config = dict(
    n_head=8,
    norm_place='pre',
    qk_norm=False,
    attn_scale=0.177,
    parallel_block=False,
)
Each number is 500 + 40 x the weight over its row's rms, rounded and kept within 0 to 999. Layers, rows and columns count from 0. Numbers have three digits each. The size before them is the row's rms in percent of the matrix's.

# layer 6 MLP down (transposed), 704x256, rms 0.186, rows 586-604, columns 0-255
095:471468524516536483492533544509544496432502469554503449494484526524446474410516485596504516502527501518541549480458573527484481473488516505584516493491545485473473486503463488524531516519475541489511472485477497532472540473513409465521494443533500551500486542456446537487523506476444459563487524505512414478532428476476561532479492436513474509526444438429470498500482552501489540460532507501480582486455469510543540508535490528516529514509504528508492419517460462545548489440507549492508538520523538440482421462511531530491531443524488429424460612575592456484631509472521529528531495483540458506457470581480447584519516568569512513472551429524533505529536530488505519561446557403503508514516532510528541541457491502502371455578462516415527500497535534545566534484471470
087:486437469517469514578502486531449496477424447552497528490459483511465450476441506520499545448489503455508485537495452460538422460520501440529507454519478605455444502475531493452476493518464483456444523553470479526586461491429519543505449474513510516493477501505472498497418525548556462471452489472498475565460559478481536466536505488444455545537479527446577458494506543508498571526487472538492530509458524460489516511456525512515523445491443459420500413511478475595514540499550533569446511500500508583518504511532501499510541451482535466513527421478496475511420463467593517500437547507506544513459496501600482597486446533478489543557529466517498630507540527451499511506502450535546496533542495497467510490519489397496503462485520595473489571524565598448544543452491455
099:564529475538525528507452543546562511494477482507471403511541451445473397469443503546581537455495479527423532461480555550423539467478456542472443473498448458501465537464497473518502489393426427466537507533478457539454496492510572458509546576539439493503495505478480532633459502564482494461505485523485417538505493447536520468494538550559522527514562508468499483490518463535386457521586459482489503490549524510455474589465541490568522556471435504483529490448485497538497502498528425441493486499487505479475582375498507482463509481465502481518537507565545389521502506494503507467511429510485485411487475493483543500569524497504505508518491512459470509504535538539525521520446538538541486492447471460489476469525540519442477507519532472542444447491511496427548493503502476
088:516546503552537531528525541491563570474467514529424547526548451494541494552534403468496488466505500501464527506487478527509518493447497496563495475459454487501466422509458560520512527539502518476528505591520445459432444429471401524508519534504487456536514491440558516492475540540429418543460470475474505543509558434490520509475540523516458496524452562600455485546473416534454461434468532531538573527532535519497464491482548436528465508559511490468506472456517472503515494492467446555521511518560558512520438548475516542513437463454418492490461517491534483413491521475435552476472460586476460461450545537493531532490501464435465519464482523572457500519539492472455439479486471433517454474450440566506519444449527510580460459521565469459428535563539478525457492514559463
102:533479499548479484495449514489514529522518532478533509520553576461478493417454458479567494527488454508454517484510512456445493512509491486523428526527505516473480552474564528560510548543489546553456508481451486465412526511477533480464489446483465416517535460489448558482435465531517483490495438536514496415543478502502477557536431397543518525460509491540447466449444522574470424551533528555584511479443480517497513529483572439557453539451460552463529573504511587470513561465504556495430503470533475462546477403457537467521520511460540485492477521410525459481541495460500495477508498465404481470550460488516498444511493479516544551479504528462488484504595495580536457403537477573456526494543407491472519549539538471434566480482483521486505511508468473525480549564449480
100:511561504519551584418460495488572486408559489531549510531488486498519470478547558583555525447540499514523550514477578495436561459453524493542462528411566513508523500476503430548558459491491510506439515406474518556449448520464446522494563440493513540437520518511493456532478473539463463465558453516463443548538526492464494542453489495526568484510532554485554470521473453476507471501512460526543560468491546440567469479503469430505401492457504525549564470497521464467481496442497559460505493507538475494490431441511507491533484535443522488480533582517508491479520488517497491532461450466491516406556485463509470537490501419497503417372538486475517563543501549506538504517536502455522437511527486517481489559550493525526468512487439530504511559443494497466486406526549420
099:493496551488509532548536492478424520508467496503575555526488500467522531556574462477458576592475444556485571527439484489475455500454502497518492470525575523397486533513550487469516531482511533489523512449429430493504462532421518522496478504531566513422520516427546486557454443479504479455385474476512496507514546457512556535518525491508603442501473492475565528471483488526434518484452478524530515509446521513527501529474463481519478508524382521437511537465429506543492557483489459539556495508439414495496467502455512439445456543536540479476442476482474446532479507579580487513455476546534536503542452418462507519518551478595513540489512536530477502503512491479487519440615482517506423421497535445503594515529507491558508488502536458541495515512458507483493561496521470
086:458486475447515462474385537492522543563501521474475491512499492525461459430485542542549457542498375519538559472481488533465501455551489541482489508467492419488521452544537451537488405508463504473468488433478479474498473599516588524519573466486463567458590567494474393530540495522526530521546509529540484527395495447517576528516524420510512495520457508448550538529429435486533523507440517477522532537496477523495520460489448468475520512477490486500547565506486510502469478505486442495525441555525472524442503512412490472545511486544511497467554485543478467467482550506473502500505507477497471507446499573493554542499571490461452504504567474555459457501440473535480507553526540528476534506442502476498487457406556495475521474513510594539529530374463525543509429550511496
106:506425476505498511476503588545507535546426442496568479487508451508505516500549578519551454570508509502497529500499481557498537456449483470473521461517428455513505427457482481503472492547452534481446460440481514513516448459492529484524525498498591458526514543460530472570481564527466405476406553517492523484506545504497489552516535542466547565560504564464540467498477479560483506475510510529490437539510491434449481542475462481535507429539569489532462486538490467534560516482433547538421479550527523507468443544522532515560589492490459510540528545417502511517468427467518504545537504510486434462502478514451541558564454498497486556488494526548505488450489530567491487486476516411597578492419491540434441433473492484442535459498547449501460521525420492506421520464459549
101:452546522458482529467546560545505502526519503576562471474488473515549468492527519559502512486459464563523520445553472472509566416443530457488405496481554442470451545492541536515519480541517489466557497511450552519526521426488561537505556524474427443530565500505492509619437451484475521490427500457489533487451482470449505511514486504519490593456534526529477528495509488547457587478567433403499452531468573441467530447482533473491470512507498468540463507472404481419488543516471493492486478547529491544568469535517559529501491500451557479468457522473522445451507514475580456461492457461461478554499474554531489564451523486521519488492526491476559429544483377479566511476572447530530490509456448496492547582493472503492484520476502555492533460452451442471515482467461474
097:443455565500480488498477371487511499467551506509487512429535506459540479547441454479482555508417536540521583499477429484522465480489527538561560529553470495498511404550491517490553432469533561504595495454502510468447511444462413469497560525515509542508436483544547515506457546509526500522432454500507522568562377490509518505538525482493510439464420501534507510454476465564472511529543509503421500464547521515498550473474467439518459521538529493477522509516487510507510542455564493498519491552417478501388447525479563441516521423486531525521491553441533507571511487510489486563435476445553437525490454509418607481437501504458467520460510456491500501489519538526420510510493510525465494492472452472530527559557476463513553431521528520487472484502516529526525511540448483
105:465517502438542566530449524464454435478573491490458463486496514511512501487540538497515566526499538495527491535491538479507525458534483562593520474597512541465440544542462526534499488530572550518467558489491549490529517526510489478551407449489546457443494519483473542512559477483496529501484560480553528528479554440528523484427543493567521499516403487509426484569496473488535569395495504493473520520499474525566569555492539515482538520422513547553496512496541451527558530437568478546464442448492466568463535405435406472558519479464537498428502556420406511471531516580521523609493455516496492495505507445511528464519512445551535534524561505499491477484463498509517482446564515441521479472523483523531508463556560466525465497542579484516459492470451522519478491500474517
103:475475497522526504553511474527536492495546493493484456479492533463454461534485479506470504444493480493498527462450452458568429451545514490525501429476547433544544420461511515539489437548540516491507542552423511566516533512530562489553474482497407472561469489428457483573414534505515525477495484502526592414488559527526481430461539480497474558538550491482434520375534505485475575542463512484538502474479540492482541456539520490410513465571515458465443500452597526470549470524508533513531464509461495531454506445521520524532466489587459452467559490424466462486452532494514537531475520436545440451531484447544530453490521465540439474548537462492477540493468535454475434457459537516433463481480413518558510522507536489447503442549562485506481483468502503557533574469506453
096:504346438523532524528490494497569528398533461494517494508524544494522526563516504480544494507543586505507472462548497484534499477471506539494516491459468595486470518513517413423486540567535454492537489534496528508544457482511447497508452546480447522453483527490517481475494468446438484456495519578451553487534557459468495524555478468513433512485471475486430500548447419468456501521470542442531492460564640559514528508543586498500518496484411394511438505505461424501521481468508491548495506546440464476560479460529443452526504516468501523501492515499526453527543477481510470549502523454500524460555462533447513501471522458454458539538549497551445489517431471510499583506527492534547404480455512466505473499520517542429435487486488507529557480499542465530574469431488553
106:485513448514400466406523470523510492464417483602491593510516494520426531565504470450532485493533500521485474510524443491494492491501487524467453463424424457486510496484460529485580465528543540474462436476460535478511468528498421476494495485475500493594482476545488490557470488511433495534488506450455473529493475509429541500485542460605475556519547535470471547479510560460524433503517496440496498486430498435462521491497492520452608514470496545382478532494504484547504550510439544487490461454497545475548510521448444478481480485478521493476494555463578442507534583437539591537457504550509502476368483464488528530562485475508435500560537460488455454490475431490450477467519520528526519521496455526504574492540497503532444461512560474499524501484500424522502560535542480
100:481575517415543552502543539452507547441546501517532553507500527472433511506493465462547495445574575461481409401504459470547461520538509475489541454507522509565488576478422503520527531496489506467496484568504503440505467531494521473539461447491450508502462523414461514424457546496475498436474536500500514554417482488527487499533472439493486464544532489525596485527445505487514557491619492499488511507468544470520477480440419518501520502527486406505444458502537526551556537534460453541480575547489570535455494499474567528497587521477482500490538478626535440424580464469397460560536513549450509545491440487552499514483462474497554545490517506520526554465469477533530469561515547493548449497515479472487526513516489510468554528515528500456556492517503527502483514513445472
101:491454458543529535513475523409503531502505463504541472507487481581497470438533495559535550470434537556500521531540537506527529493470457511547470569547462499533500510565512499453546466476493521418516458569492495451526484518553441469500515515442511545520484539482544487516527517481465475531532468507489572539518503478518519452523488453460499544535457550471528494510369487488446501513552495397453524518487498523524540531571500520499439498448506515528498521554510506440517470464539459504482512515527522551496468415482439438443529463424471503476494467432480586467588546511528487516512574485456474495401451507452380517559542590441571475489505483523465494505586549507493505510463472501434482467490549520463489474473493416481514530539476533462508450587520492536433560447514601
104:461397475473517538424453483521507483505489494493528447465550507543493537504514459460496473511518475558490490573508455483436480524448415521560482473528495489474492527552533508509489491554451516504527491432524525444492520570515580476499489480529463490501440523516544495465541446452532461490541499518522491480457487485517496508498532539490482472494543521461557566513551453519467513425519538521424466500537498513514485587564483510509461437470477585518517560514457517548508480453508369511436569483572466478484516486492489442518491502557484566568540471524558540496451525552620528478495511537528462506494516559560528502565471505453511453504467477565452438519515487525593520481536499448476455591527506522589466459448562514445491393526499517482554527475461577503559480496393478
103:488565465476488530605471517514494477535519519497506545464482574605587482546479506532520539471498533487520533551540505472511493428567523494448509450506504452461513464514474528432534469461450546485430457454514511564522509423490575396519493533437523433482474532508447478526470524500556363484503480576476440479494567496427497552429450493449513583568462460504523495514604470465544494539534512514507495471544435504514462466508516574465525572414455501542511449489440520511507491479526561532442531494445560441476486534487554539522538471496507507563563538502551533470512499432483536495516498476475519501550486407522563487511485490486500462497506539505474516476482521534467439517439517516556504539474526521471555542451506469488548521516539503425464495503497466541509506432566459
# layer 6 MLP gate, 704x256, rms 0.195, rows 587-604, columns 0-255
089:462437534437483500447478470505481560457480529458515443486517494475550479532493516548501502536518535470543455519497565479492382501473427420488525497501462496484508560461506517454492526465457507534575462482498516435455544499499424532475561451479506524495491419468462470624475404509470580553462493504425462503495495531454552581509469496423474495518476496496451472500501482513510453567529502497534522506532506493527556486536550446430477472436478487497443558509493566470565455442530575503497529539524494533481580524536497511506506485539518530557539491530579487496409498448483471527491421439489517528511582471530563452462534531534517491562463540502507589464530443483501491465574562492515433486493535460542553533482528448532472496489498617504489457510501530550508529554442546
105:485504533512428541465553467514499572470472487471502492477506480403589496517492539532506540482524496509508491453495530545606462549515503478505493520469490497498525496529525548453454440479544430432534468573506479501490456540478476465483588532482391539458501436574500467523457505446519521497445462470471457549484482509512453557522530512528500445563500526486475533508509534455416470570487495478566462574522550533428431544558515544516468468501490512456454466516484510576460477448495467536518509481516467504464512449442501594564445489460502595526493485527487499549494547373459510506405559444483446505554491482484513480503446428467558487545512517565492497475513509474406456506507479548500521576475412479494410472503456500497546461508482444481496518516462509489553475500518430
104:505497511491518501526517572517432500410525491537405471515548443488467542493509454445530466486473548522492545554486536514522506469474464534512601464401549457498536466524465554498513468534561481477491495534518432563470378507526519520550472530471482493526459471494548442518513578564498488521448476540479518489531569468465499483508445568481530509497490488519487509514445462540462448462540457494565533499448477584589436435444527467461514489512491504453531427477411536515550467438518497577467531501486495533483475417492523543490528490458496457406534492575506482482473475483522479537557375568497432466529479511437518453479482550487526503508513541567415484487513505473518473497487481497511465493491509530440464560462500549550427491435590507475527575526458489514519518474532491
100:450533482514439571464556470549449457463486509539524460502515506474485534473455541465481548513527462435516579535496473450493494420483504452490507504401418515490464447581444495570524477520439485459536523509428482459483536456517525498572470497485477452500530491497475504522483522541490374515498523576439505529574564515561514531523507547526516487494495496463559460501577458510455487492499481533492523444465540521462511483501523523494508551434491447525513453472486464533519451521490466517529493502436524497503456494498397537414512503461500517632554506483484503527451492467516499441557506579506588437500488491433515392512497527463437441496482470499457514532500445541488483497512518480465531534554514489483542506385484443510444520538531550492442420517513578544440495539511562
102:438557492501518547500501457532493476474410473485491540512485522537553506513453526499422439419597494473538511536523497461464522536474505472467512475495533385553505540497503452541378495501502524530474550502528523427518543503508490513513395444544522414493556476502472531452450420494558504554501408531522468478461542522464485514533516475535470546518491491511508522562524479478437493583440512458565423470446475476501474463457440546539538523497467461516416499511495502512569487555466453512511520470494509558509438528489512438528462503482410520455537529532515457547464439456503440579506504489494442554480517526474498461429482532532552509574501487430523429434576421501531474480468603505465466514514488514518555554452465549488544481521489516467523491525531554489479495540493508
099:488498531525512554624428513533516442573401481557462519523439530475480520528576464547423492525522468441595498441487513524495552482479511490428440484439582475535462456496490507473447513571520521481514605558490549528507419524518532470514570487495462506490545445465485475435473523564523516515462554551507539496446459504434530501512540480531504464527465512507538562485480480572429553527466459557532498472556449516496449533408468565532469513537491504552497456494470488494493493520549492535543472554510487533511495550462514497552501485450558575563467517454522539480493507552536467514482591449517524420469535488535493487494512493486474484533548547486483491523505514440487565495490459508493569572473425468503464431476537486570533457502552511456530513560521496541486495539416537
085:480494480496516567554429561483432488567489437463467486433523516447476420541493519485584464516418464554487510458463504490521504486488484447482535508503474449441513489573477581474514517499484446495487489517470474441484499525475453506497533517452530569504470511446522472486476542514532499454545476553388427535538502502480468569496547449458528519509481477435546541518392479476503547467494487474565476565557468477417504484567488511494511512553483515551506580471515459518476530498539468486528452504485468502461535547480506547470463466510458588517449496445517482512543532501498475452437476497473536486505545511535540479486504457505514454497471545489399579420431439501459497612557507499559520487411456477466455457442482504511483558530497569501431508521443600506511548564462507
103:563586384492554457393493435497493540533474510484517517528540461503478501519470513516551474494498504482491536510500465508549511504544574535485540495484466544463469450444559559548531483487518510465472520459446512449503529494591433469542511528506520549533516498560472484556468431431461478573479481478587511516510508429481459524581573385514537464478489500492526423492514443477491515567479568527496550555414530505517547530503536506489443458479513506479615538569517508476538497552510515536487487454526530573445523528512482477424544453436466554433478456493522515438533480454525466419530494536486542550451530512465503537493540522534438458482441501465474539547444477536513508491512492505524474523507459517547444467533571547577472497497560523527548478475543551471508545508553481
100:571527481456494515461545507507542562491473518522499516497550475410509384507499533446545544506512497509522507474543512449518434554496481516571541466533557500550439513463500480496485461455479344535516527508550499432515483509458480536465515504582508477456479544506501534440471590511567487450473504452553493463496538500499489508464462496558533464502476495486419475439522429567485484516460489565504410545582534527522550539486504493534525530549491469470492522523520574457434451434447550436463456508582441453476497515540494578500452468466496512465538467557482448527512470499538551524471538467516466442571544507477510513486511582550560576497535484490513501499516521556523548542489494562506478452508503505561450504545504495530540391477478533544487527451513469568498502537578481
106:464543523477501517467515496542501493502553533487478517495517480558466513543571466489409562540490575526470475545557540531560508498546509480589456527460534520545468446517451504458591455483532504461545538449494496556564481454450464528547525533533518529475511510469515464447537519507431497469442459472384547502562482559556563533541529463486527506543499514536486480570428541520562459532483514485450506519514509442553481556489571476449539457495567540542562450509497509537480440423509498492515512471461530498454485469448521528417529496454477432452478552531538476566552572466564598509481539496427535526491512485583541418553467503554469550518535496527489572519512517534519528476574548501546451553485487437427466501542538519482460531509500519499449494530447538489480507509522436
104:488591485497471538516560474461552448524489513464487453523473547456445520512476452452534524497529477497494457527455581494455491471461534529492417524530504565460520463570443491432448389524519467519402459638405485499552519499573398456526521541499504523478515532530475528541444516502509444479422461494548523473466436460478574528471513472492480492463558477506536503465468455504476491486550465500535555542508454464492431484445439558531538502443540506502483482542492498546566504508501554527534529503530520451557543505493455494492523499556480525498516563550490485549434513549496408473416576484547512480486457439521523511521528479486423467523446557524530515522512487543478475513549616452514552449533489520500464432483496504498511506454490480501537550465497568531550511487545530
107:546465480585474449501479463492476544482478467525491528466501472481563556491471557544464498570524539468497526560482497491505525540504536496511430506436493529528473441489528543511537477463514418579549517585558491581611435512488456504529492533528470471504546499511520491507572466456464412544477574544475477527488503455544475491471498546472467422487477470523520500533473508577495525508478419557491444510488455541472482507527462567503508536522473468478491518504501518522535485444594521560524426491444516475476476539481483538548469494497488568484552504523518549546507503578501484482499456491535583498448522544509453441412503513469543501514551494476566477533506520527506417332451542510480577496505464511537520418509477464489529454514544526498502545506522426568493497415516580
098:510497488564451508547590470484491573514511535467491508531466489433465581476415457508536500513445472501502510523571460538486515486441498484533523502558503473512450502508460500547499575485516520443534523522477572527496488454463436432465498553489486492505494502428516465502476501522489543525495468435537493495442529559504546511537456450455476420466523583569448494526440546483464494405529478493534483525534518505508493489545554521506469522435536503474514499407492557394514464478456554571537508567445533487519445496532466547514484495463506463420535499474479495485557456447547437487541468497510517498558440528450417552509518529454515447563518478529531428508473508514603478491517559478529549490490428464521554482435447457522476532517461528450528575511439430511517550420477410
102:496561582489535587497448455499519492471533475502465508528488451483489510491449474565462534439485506518536539487455486470469515503472476510458491474507561466532449460475584362524462497545563495489534508512438450473501518476520424465502536522496547521555544524493503470483546471544482452459497505504514458579477476539421462498538537482621499476459475497501489469537586520517482517474525517502438548532524535558511488537451440574522487485466515534519505478499490459549525488495554509547554522402483481466494553430592472505473470515463472455530544393418462517496492566527506495437510500419532491509490611544455529548598465494525487503530580500501520525515474442567494507447535489491459427557527488461482461478524490543487489515480573523523508536522429524501399446519465529
099:482535476478524526465578489498636472513499523496513512403466557517485506516451485484514550508546473472482531522478485482498487480535510480561421575439469473503498409540510533502382527556561522577468528423513537481550481542417570476491575510493512451509524483499542475492504564547464465503454471493482501552456478471464503503482567509456498540583528512433494401474481489578516475482563495455482507500430463450549535548524511518494531463519489524527474510524583515512535505532487560470500475534501482524469484522500501486482430599515534494460451492490504494504480491479508485457464469505560546475575563536505448511489531582486523487494430551505499523482444510507552510529430512502557505489494486523480526512468448501456502524448455365529519552447469539423506442609437461
104:513643553449499513532535495515522522456509543473475552421481492537418442523497519488532509552476465501547498470521532508536524478509483447522501555480515547466488514479506530461526485466538547501502499444555476500568481455542473545476411552546495521491497518458496533479554476466463541529552408415448574464542513520559550559587492506507506456407458424492488523490533528533484531519449517472489454473477514431477550473523492534502565451540491541490469506459519545532546492472481435574566503536489535574518526509518544516478449445475556537502600476501506501453593502554479470501583530475480543446536484527472489506537433450507486442462483433522438495497458502510443520463483432540519532463464460524511442507511519456588568430472456481508436555472486456518548511458520427
106:476568468526510516444479432485517523452441496543480543479472448529479498519571410434443455565477546555502440501420583559458477493447480454425412488507493501496468573522572470493435459487485477509512501604475550485500447552526502519561481509488509498487413557455471581526480520499550500472498474472399491473554495499486449500520480468481522584492465477533448589524452472467454447439521550495508474500492568538496513498439521468495521529543479498568515523492584484513510542492576469473476546443442521514464567571561511519475462499472545510508574498483508496533488487439512470516534520480518491460495435528475492493474544501568513517574448474516530517538615571501521505494508500475529545468466489497511440448516488530542449503488491487542544549543488521518554564408487559
103:447544463508525426494441440503539428553440562553557499480505504500576474559488489564519470471519566570520462546508452441499577474565438462442441477522523444572486509528496501516486427456461461478488505456600555533527578486548496523441555540436519439477519534558518568518541439517522430442464458494562525555466577485483423451520501489513514486547524561501516485467461509498508499509567528537441494542532545470474570517474501520480442369496466537560514496494501484529544410540439546502526489512483540557463444517465457520519498525510490534517531558501458525494468494479473546467512519420489613520504540506466498495443508496487503467429523460561488507591498450516546514493485536467475513525506474520473538477519538517470507525477467559525524468528477510454435463454518475
# layer 6 MLP up, 704x256, rms 0.204, rows 587-604, columns 0-255
087:485498530477537524563547499534567504504544500495478365563529493421553499531527540547567441562422574458566479504535474462438479463495541480496470490447484515476563560524555404535458505439514487456517504512476452486511517547613488477470467495520515489448503472393484515549452498506478489496490483553467488478559501520498443501530501495463477540485461461488464519518473511434508484547505476493512508456505467555523544512519436532493467499543443447518492435521514547550484470459555476515540528556507449531499452524513516498489527458430479426496476462487532520421451462464487561495477556433483499473517513522459473445534547486524514454504389509496511560442508424533441489535519540603464455514534609534503520470496510530544562489482488552501469426545523488467454509611476493
099:457469420490486475508487455501500451475383518468442484446489510531476475520477488525543505518512484532486463508453415499525436513523515581498550485542407525523490483546440527501609527474490539470451477569530488438536459546505419457515520475459425514393607498548513525496491523513570501510574559511509521509523442504484524552497533479461469488468501490537481481503582498470493491413440515491450419551541433578479428498488539455508519455499480476501496573547525470453502455512453419466483542506480501465516531459527520504556486475481481481485446474546550505511495515479452504387588493536473469441526539540437511502502469494404546528485484526490483423519450578468533518537539511564517506514472513474486473506569475477434477502488549507533457449422517444484515472521512447
096:507461535501506545437502478525552442575510471482552403516439581472456522392506478494523511565465477544493506468493478502510544521583571563524490560488469496504493583497527514538577525439555497482497468445469481547509549523557517532426513518502503518486449432464527547513535475487519490417549479507540498487374428515540520456507490506451512516563436500401477485551485557423513527569453526436458467486499482532504521473526461495438468541388568494468477520514496494529454560550543563460484571443461578577469484502485511488528478542493456499520536485579425472498442552446529456499484495466534496473534505564531490524523471481553523494460512523505517559488462502494531515526479474499463454533455440483447512412474438518504577517473483490537485441495549501517515501517486493
105:458555481448515519519491461519554515470499452428489474484516492513480492499427434513489418455478545429546481564479528593545513465494439500492514451474526441450507516500492546495379502498559524459444467493499439409475498509448548487464524563537489492501457386480468498477534548547482493417541546521525481474496461467550577536493457474503531476480516509403496520497469430488492473492467531452445439474464484532503496475457520488466481574509533551455486540526528558469537516369514495588506499473500564463459491421535524559494513513522545534554514507493473523474505501503555491524465480525501583472525550528518456510456516478498498507493492453465482501515413516483549484493504516544463543537495546436512590550447521543530430513553359481482442461540506488511457441458510471
101:541383492454471498528373484515478494471579487506524458550528498552452543496508495489520551509536509491481480443496531415448573547525535469500456517447521452488524531492425477456460456496480463476531535514475513528547448549474423503506447557498421443452539531525451518550506447438460454440472483472477555560495512551469527514504445474542480484519490487462481488482484514568467570494503481512464576463521501477568434469513402509509475485500544474498535531489518462532410532523504475415447443569568475476586522501510465530448514445424534448480506560561454503511560546532522484470496545472544522502488575447484557517578452432507467477516528454465599538486535495479528442576503501511463474500448540474491485457466485514466484462566518525560476514547475543491496514456533499
098:513484535356459567506571490425452524461575557554564519578505505536448497421539529435534513510484502465507529491453515426566539520492479497538481477515477538477587541527471474535542494446507486422498539580544496564420505473487534457490435451565519485522527537508448485481487540520567488500454463542520468468472548422458481538473468506549502500522500576508560527490498536525386481507463544537577583441469459481479530486489452520517503503506552474518531485496429512495519493507491510449527551472553515521514524522499480468526466509447573427548586484550501502515477442461561467473513506531558481499527500462423509484463474474475443454481481431447453452498504481519412573490467511460534523529493468544511452465488420496542514528403514479521478529562457515517488491489488512
084:511506497557494514526456504516491513544493547510543541472540478461467481457503527493473522467467470516518519527537473526514472580484566537419501487468521502538441482541507532506491569516470493508454498522450515415534438494492465475535560448572413470472496500489492501491462459552475536409480507540419511488425547507484448502466576534494522483586532519570511497511454478437531461472506506511472517609542479527480546479545451476488492507455511523442496451584505438439524473489555392555444470505517546479498423522430439518538559519516454521493509470476501488477558498464468486463496527539526520470497493470506450526482572540473576472402500594519472510403519449512413559517471538539532527436431479477429508473491483526482451550494489565531528514544455501443390471500436538
104:459396513484460553499434526607449563487554449491502387520408508456507558475532532485489509573463542548492488427493470495471477514510472489530539454494528472464466537439561501434510506485501474525519482504469526516471464450501449462565485548410546441516430503433488540530513548391544529511434533487521456483415471522518522560444478524504489500454521519502530530545534539565497478509490491544531575478546466433485430465539498520522564533488454569508484487489519482534493563453484533475515510545565509465499509545415502505517489536463448488531445467525455496545489457513496525441463518480455469497497573510472405535481552536524558473524469472577551549517501502477570543450522464515507555521506427563476513458495553508411450479427483480438513500511469466448493531495519498
098:522561443483481503521473511483460516477490509492443476538457491480457458577536506524428420490511430496500460430458562536415492499489493505538490518531490519444455550503510442466509498468499512485430387432484409459468500542484453496539515482579507458465469496557497504521594541499458563529498563542576512537522575446491420569499504520491413555507557511513510518530609490477450510475511501522525466437435417535431501520477514478527511611478508514489485542420411460463462548567532459523475508520485473504557525485457519442550513526502450522496510462446568452528451502556449507518516558517505540425475465498494506523462563485477531552470479542514538484558448449497505523507466531406476445455549501495472480457480510522471564495528429530500479465535513526481480506494544487
105:491460455450536483501454503546509450417492522424474444518511502523514567491523533520481446523533535588475478562449498550572429483487511551545479507501441482485516500471477470548495470446499528516526513449526544530524533621510431493575452518467534445447475470501482455534525521493474499495480559429414563495494491502556521500471504462436482471555545533516485515561510503491431419469445541487508479580463508523501457552474552458515583519524490516526504445489520490495494492455476517507463545511502462544514503523534512453469498506552511562423452463433535541491467479460504491436445533446484482503567447518424504460452501461572482507537516474508593543468495497614422472440553504476568483509423478412505494466544496491535509530463437428506472470573502525559569451524465511
107:461535522478497390499460505499511480516499512462558474544392542476491542519541525523524561467495554489534519558457556483430522569555497595516536550549493477502501539503492388539495586564519554517471517422421518501456551602446417472531442471504494495509547498496569541398512482535480427494474534539526486524527525491450482485441500537548537512486480538479470492525516448522561517446484410528554513488439465518485446479515512573552614549490463507616460509479492502402458526463505478542534511556460484505517514478550479546495544518519515515494484516574535601511481472447430502567519471528477495439472530529516506454522483485520534461525458527514480544530471450518498483509517528526530529586492497552520544478481501482484479487491481526505499565529469482546511468452463520
103:472539511478484443490472471544568431531504549520487470514451498537491498598558497447506464452466492462528418483480499564400515526529489432519521549518443663408516447490517498484453503496480446465477547468451490482538554495520513480581489479539511500558487508466539523505519510483475487426455470498522453481492513458467482472519470489531442505539484415470530544519475521503492602502492515468424497418490488518487498493418487480518561480442493559512473540543546517487536539533470537541508477491430440504537540462560498550548598460517511493474469523527497500434508514454514454404559455451487454471446493476538522478554492461479500529513483451528518578498438491510565483516491450502490577553450435592591533488491482475549521428520497492497477441467489510501522502576500469
094:490447516476553415557430506486539526479448506567493549488522450566482532508541574518557500500546510491551543495448485423546513504545493521496468478526501508401569543511504460459518440447487506460516491522523460497466453501582564553503550515433541482507526446494466418565476500494505416491631475525558413570550493498485503461501511531520552462514505477464572503469524529470518460602507561481443506554463487441554537539507438507552545454576507546531574549508523461546471486530464459424430540498577505485507516482513493486502527556544521500556549541544513493460460516524504576551479475477491493484467562491551550497492474547567514477499516475529506523515530481568475501498425525453479476569446553534537536494515503499496577495515515528517415509483539546487522456440489465
096:426486489549457507440507401480512502500466476561545486513454477493517482504475517434498463509464499506458465481503478488463504456499517504532536530408502567518476441493501565485483457473489528479519495513568507590531438508496505567547521505585536554438500447529405484520443494535428503544454558547508559494547505422519547593488456457448536528504513419497489533510483455491553455552430568469512497530493528416535530490514488446493529496478460514430460493456536480576435533481464489460506510508423553467531504502507507551520481506455511479534419579416596466474481545508501486515459524510535518528423557500505478504540507425474492467510550518546445517550502440476573437535494546520466526533515545423453542508530490555477429492463452474515539483527454405531565519531494512
100:453483453573438470440428448456516537533448521473475536509420419485470498479500525513429542495493400489510506506491546483525448530502522494458509491578452553486467497500466490522539551548543457487528497531411467473464472532512581482505534502518479409535445452485496506528472424504548424470513542518525498510494535495417492563545574502513546492558496521561504492484532508503545450488521435489531457512519530463416541488474540544458523470472505561538561481522509430590490501502450519481491497450441563488538497446448440497557499504499537397490538500452511551505586498509518547452484524546399520424483467543546531570501525436506472528485482405524527513541484528497538535488534556453460457534581481595495448521463519536472522520504470497531522470536506493570519523448552508
098:528460558455506508607469471584493514511562527542539553465499444484491530408445398489485469550507461560597425478473506466540587493521448496479511497426529491501555519436462557458482501489525479517524528499456415439493522446502452524525481477511473519478474546489493399532510500540520449423511534555505545491515589487534467478547506485427459484466577457558532453548557462484455489513498484470543551505553472477528521414482592537437523494470540505532530511474467528589508500522462502536464507492467439492524515544498474495529466522574474535501465508566487517461497513479473547529479494506436467422496527483523470468501482449486486559468472509455480542419492453587463529451506492489535412449479468540505493507530572523521520555496483496508535514497488525412557570447492532
096:478608471482563537609469474542537549539513507496475528489444469513518534463485447574534486509498503541474533484425498458445502492489461562526451448528495500547525470455557505510493497488503498573503552512504581442550533510595560510492462447546509462492439520542530455500491510502509522480580499534487467538483461521579511547511433506438466499526531624477459485590472512491519515504480475510507456526524537450508531511464488505459455487515516515494533539496455523519456520499430480515438544494602545507486400563490490556473526502577541507538476480494607487469514545539496489534544561554465537502478567473556536460487496493469465482476447442446409407545517512483516560472523457541465537470522481513482511515495455422484461493505489459525529517523542459524563500589410452
101:534519537499550556479451459489509505459404499538488517458464478420537415479575564449480525486538527508471445475559520431486506498571518469472434422490525470493456455524465445507468475553501529522460487514549524521445521466547520412468582453446490471470495507483558486470482497459527493500528438551455497494531455565467474406433426517464421438560468552491503519563451545538505540499485464505462453493492460479539420472478418541472471525436529467479539525504484501479522398443496515524480487447452521471467509549468567539489495513485531516500429478534497503516500556517506526428505487535479528395522513560503554489536507558403515472446395500460451467512519465511484420506428550463477492455497452483496467550518503464489509524475532562499538439540459459479507487558516504